python train.py --n_layer=17 --d_model=160 --n_head=4 --n_kv_head=4 --head_dim=64 --d_mlp=640 --vocab_size=29849 --activation="squared_relu" --norm="rmsnorm" --norm_place="pre" --norm_eps=1e-05 --positions="rope" --rope_base=10000.0 --rope_fraction=1.0 --qk_norm=true --attn_scale=0.126 --bias="none" --tie_embeddings=false --parallel_block=false --extras=["capped logits"] --init="normal" --init_std_qkv=0.0436 --init_std_o=0.0541 --init_std_up=0.0624 --init_std_down=0.0624 --init_mimetic=0.7 --optimizer="soap_variant" --lr=0.00932 --weight_decay=0.0 --lr_head=0.01 --warmup_steps=149 --schedule="wsd" --decay_fraction=1.0 --decay_shape="linear" --final_lr_fraction=0.0 --batch_tokens=[65536, 131072, 262144] --seq_len=1024 --doc_mask=true --train_tokens=531200000 --steps=3689 --dataset="wikipedia_en"
Each number is 500 + 40 x the weight over the matrix's rms, rounded and kept within 0 to 999. Layers, rows and columns count from 0. Numbers have three digits each.

# layer 5 MLP down (transposed), 640x160, rms 0.0625, rows 251-268, columns 0-79
500401492494475484487508533533505488504477536492510536518562497553554542577473520445538473464519416607491563559490594490488444516452543499545433533460483501540573572430597527492502501544498524494505508509524428472437518587458519537517533449
498539544470482426525482501441510473431505487513488487540524485518526526488477488464475493540575515484587592514565515480493460523464561479540510523507481467522462468547524459460510507497553484473444453513467546587569482457434500583549513453
511490491477499496491491494504508496526511494502492512509500501492505513500499500467484496495509506502486491505491489487487523519516507498507514495493494518489514503523513509496477506510482513497520477487492495502491504500500497502475500527
479489534492481529532541480485436541509576500544510528488534580519500457526524467499476452466491463521538527522617517488523465446505482468399494455469505519458517539475445574477521500482521496474458465436541525523538506480488473514541535521
482516460433492526514467499520490475536484500477543520511484498501550481542549453461558545484481505472473464501463485506444502458569491565514500436549459553522526498475503417465563561508557461513446459480483559496481502460499472509582430544
525470519513460403500468339494528523480464531501468481545483404480480571575519481502508553479540579498518490539559416536520509520483455426525508471567472453440553424548563483403494586560554519524612451565437510480551487463453523579389571514
483492538467492483499515489448466476465450479561507502503539458455463488541576472539479491517460542480502585523533508544528490484519481518469470459474418492554429449537518472485500456491516475543553539452497558448499508452485495447493498560
471494497441525463472447447493535571444461431507550507515574525535483550513489491540530558496469476479464478520503428442464471462519494495550479505428463503498386431501419475540549469465461461523479520512496468485475535455463568481518492581
542485585451546496529474525499470509541438444521408584465595505475484469528589514522486498527494490524513493516505423516525490550534410547427451523621631522539503476511470508458484485491548538495534507498561453495474503601483507519440495553
593501491511509508544512474532503471534456477499492487506524547540519449502409476439530495415471472491502456539525437446516521567457535470593469482490483480531556460527505474528540488485474477536488494517515456562566452488556480497446525500
467540467535470545524551496492561543448532523419408490543522466568476521478539499535500549474416488574474450590527510531496455430491630463507529485518481482492502579509531454490539487574511547489467462441475515445467480501495548397530532487
551477448515472481501521526517428551555438432468528518449450567489375466475424529487536431493507540457459605490461402558603524526510490526477479570522515474472462491507482523525501492475443460497495467488404515432530458516532485551518489484
498454483545514486470498525534506430479552529516514524511431494593502521506471537504487449505484472505479465513598496458572468510516532445475496471568499470486479503520523501541510466516504526514527511508464474596484475541480507478475474458
506546524605483527520522509476527466534467510506452561479477469497531482493497512514481482511505467524454486520463560529504461524477477523531506474485489543480483465500481451498508459456491504460517526459550529519533529522460466529484469482
544527442464562425497482581506507497532555490507483514501483500447513488532438523524521511484538425477515460458465439503462509500524463397473469506474457510503511521492467495423434476484592466562501469485513522560499438410365523571529508475
451475494520526479495439411469466495474484560448525542466575486596437481529478485460487455529457475525493502520553420453497477526466499541506478501515480553616514495486604507494503550526456437413472559478505487493502522494627514511552536505
581436482495512467475544569570493499470556482474467462469549556464482534529555503504497563446488427441598516505536471486440466553476485532536552484494435477504457551570451501458531549466439463451497473568511442445502495603563538467494493494
482487486518484600441446548505449527530508496510541494502472468472475513499504492529564556526470535594529473474505533441514516505512491528473575540519427493467484538497566503493473474482516516543511460534471482501504533478449563536496458497
# layer 5 MLP up, 640x160, rms 0.0625, rows 252-268, columns 0-79
456515507558492530486477495454554499509460528552552473441511481524461527455455458552574513419505501501434452504438542454558501483542508531513526453530497428458513465560486479592477458422569480515485522453514526498468473506541487494503464461
493495493503505506505506500492505517487501498504503500490492494490497511502508483503494498512489503515487497502503510494507497512501491488494510492484500498497511498488507505511502516491497510507521499500485511504499495493501495493501490498
480552516502554519506578452475548478503482446469466431465491487527513445513493469503463508561477574543573525421404444549537524534462512496563542562441490446513438493502545482476526492548448549466543418499461478473504508520451482522454526544
546513484495519447541525518489505542500493478523450525479526473555523490482522525526505458546504532551496544488495449463542506502428499508532519509479513498463472483517503566558431473504429539500550575517526514496497483586533491495479539471
489503532454477488512490595477547463522466532567428585531523532426557523524545535440559567538474483555503541478511532497540482511467436464590494475498487557512460425502395404529552563498521505475551541598521390494458561424524543487493506507
485523476551434471529509518552507514520467505474504537441454546398515459481463487476531541539487521469511451530497490451473548566532537453475568508542503530506556541468473489535509551476479543523447517476515423421516497502520504537473541464
565544452527470523467551514473473536579506491475561448501477520487498520403422470458461516473480565474501464476565496524496485442487477552437544460432485461529548500489509497482527551474527574584482553468449512462467552582482506408500501460
484545471505523481482527570532518569515479462517469541459477516391515421413552504457474489459516481523481482572487494461514515450548470571472468489580436457545479542447545441482486434448493516563462451470512471525517505530491486454493462514
533542474448463445489494548585508538438532575508460533567503534521546503539532535533546517579504581470494539481438498541517511545538458393479525516465516491536511545536521524582451549498482570452472551437555532452462528464500522491473504475
560559594522560456511513474490454475446528430633524484489400534470445566604533483516494505463544513525504555396437522493512483553493473489523566463509493441500517449479493500450507562375543446476460470529484481480538530496539471541489445524
495452486514513551561535498567453538475562535447460500499495447503567533448563433426526453498465594515428525460525417459478461468505458445525468478447493512520561494529545532503507520536446455475525590443541509542483522537507529481464498467
414503511522477597524465439504545513509465598496508537498503460514498480465490462415481500561493484474466510530473459537509546471480518513470492507501459536484518470466497417581481540555466554519495473549553452526495476512546512532551456497
483486444417560505501492483520468554448534504471541481487510531488437528450493462497530511488529526482534515510497459469483562450518491488503477530526478459496533488511554539506516520540522509530503471513441464483495487444548534451519537486
573581517504451516471532495468520526460521545467543555562478536493497438484534497538474533493494570481439480434463501490462480466543476519583507430543529476522524533516509444507452451488446496580483547484442442495593518482515465454510429466
534470585524471543531505553500531527491550543549479472533499517446518511538471510501515519468451453473465469479459524443549527478558513463479518520453559498469526518492511445508511523403533513535586458488410492469515544522503508502498455470
454514586463503463467546469441536442493479558532486580518446476531564416474458448505521496501529532487440465519452517416511581523521522534400521448534583555450521467472476522522478535474525580448456476522512481524550608534498545526515465495
526528507488497403545523489508549464466516487513478539452523528504544475518516501488482416518509493412451511530497460560491473539485524490499419478490573510538497480465413492487533532556479529420498564504525514520506505533531468449517515483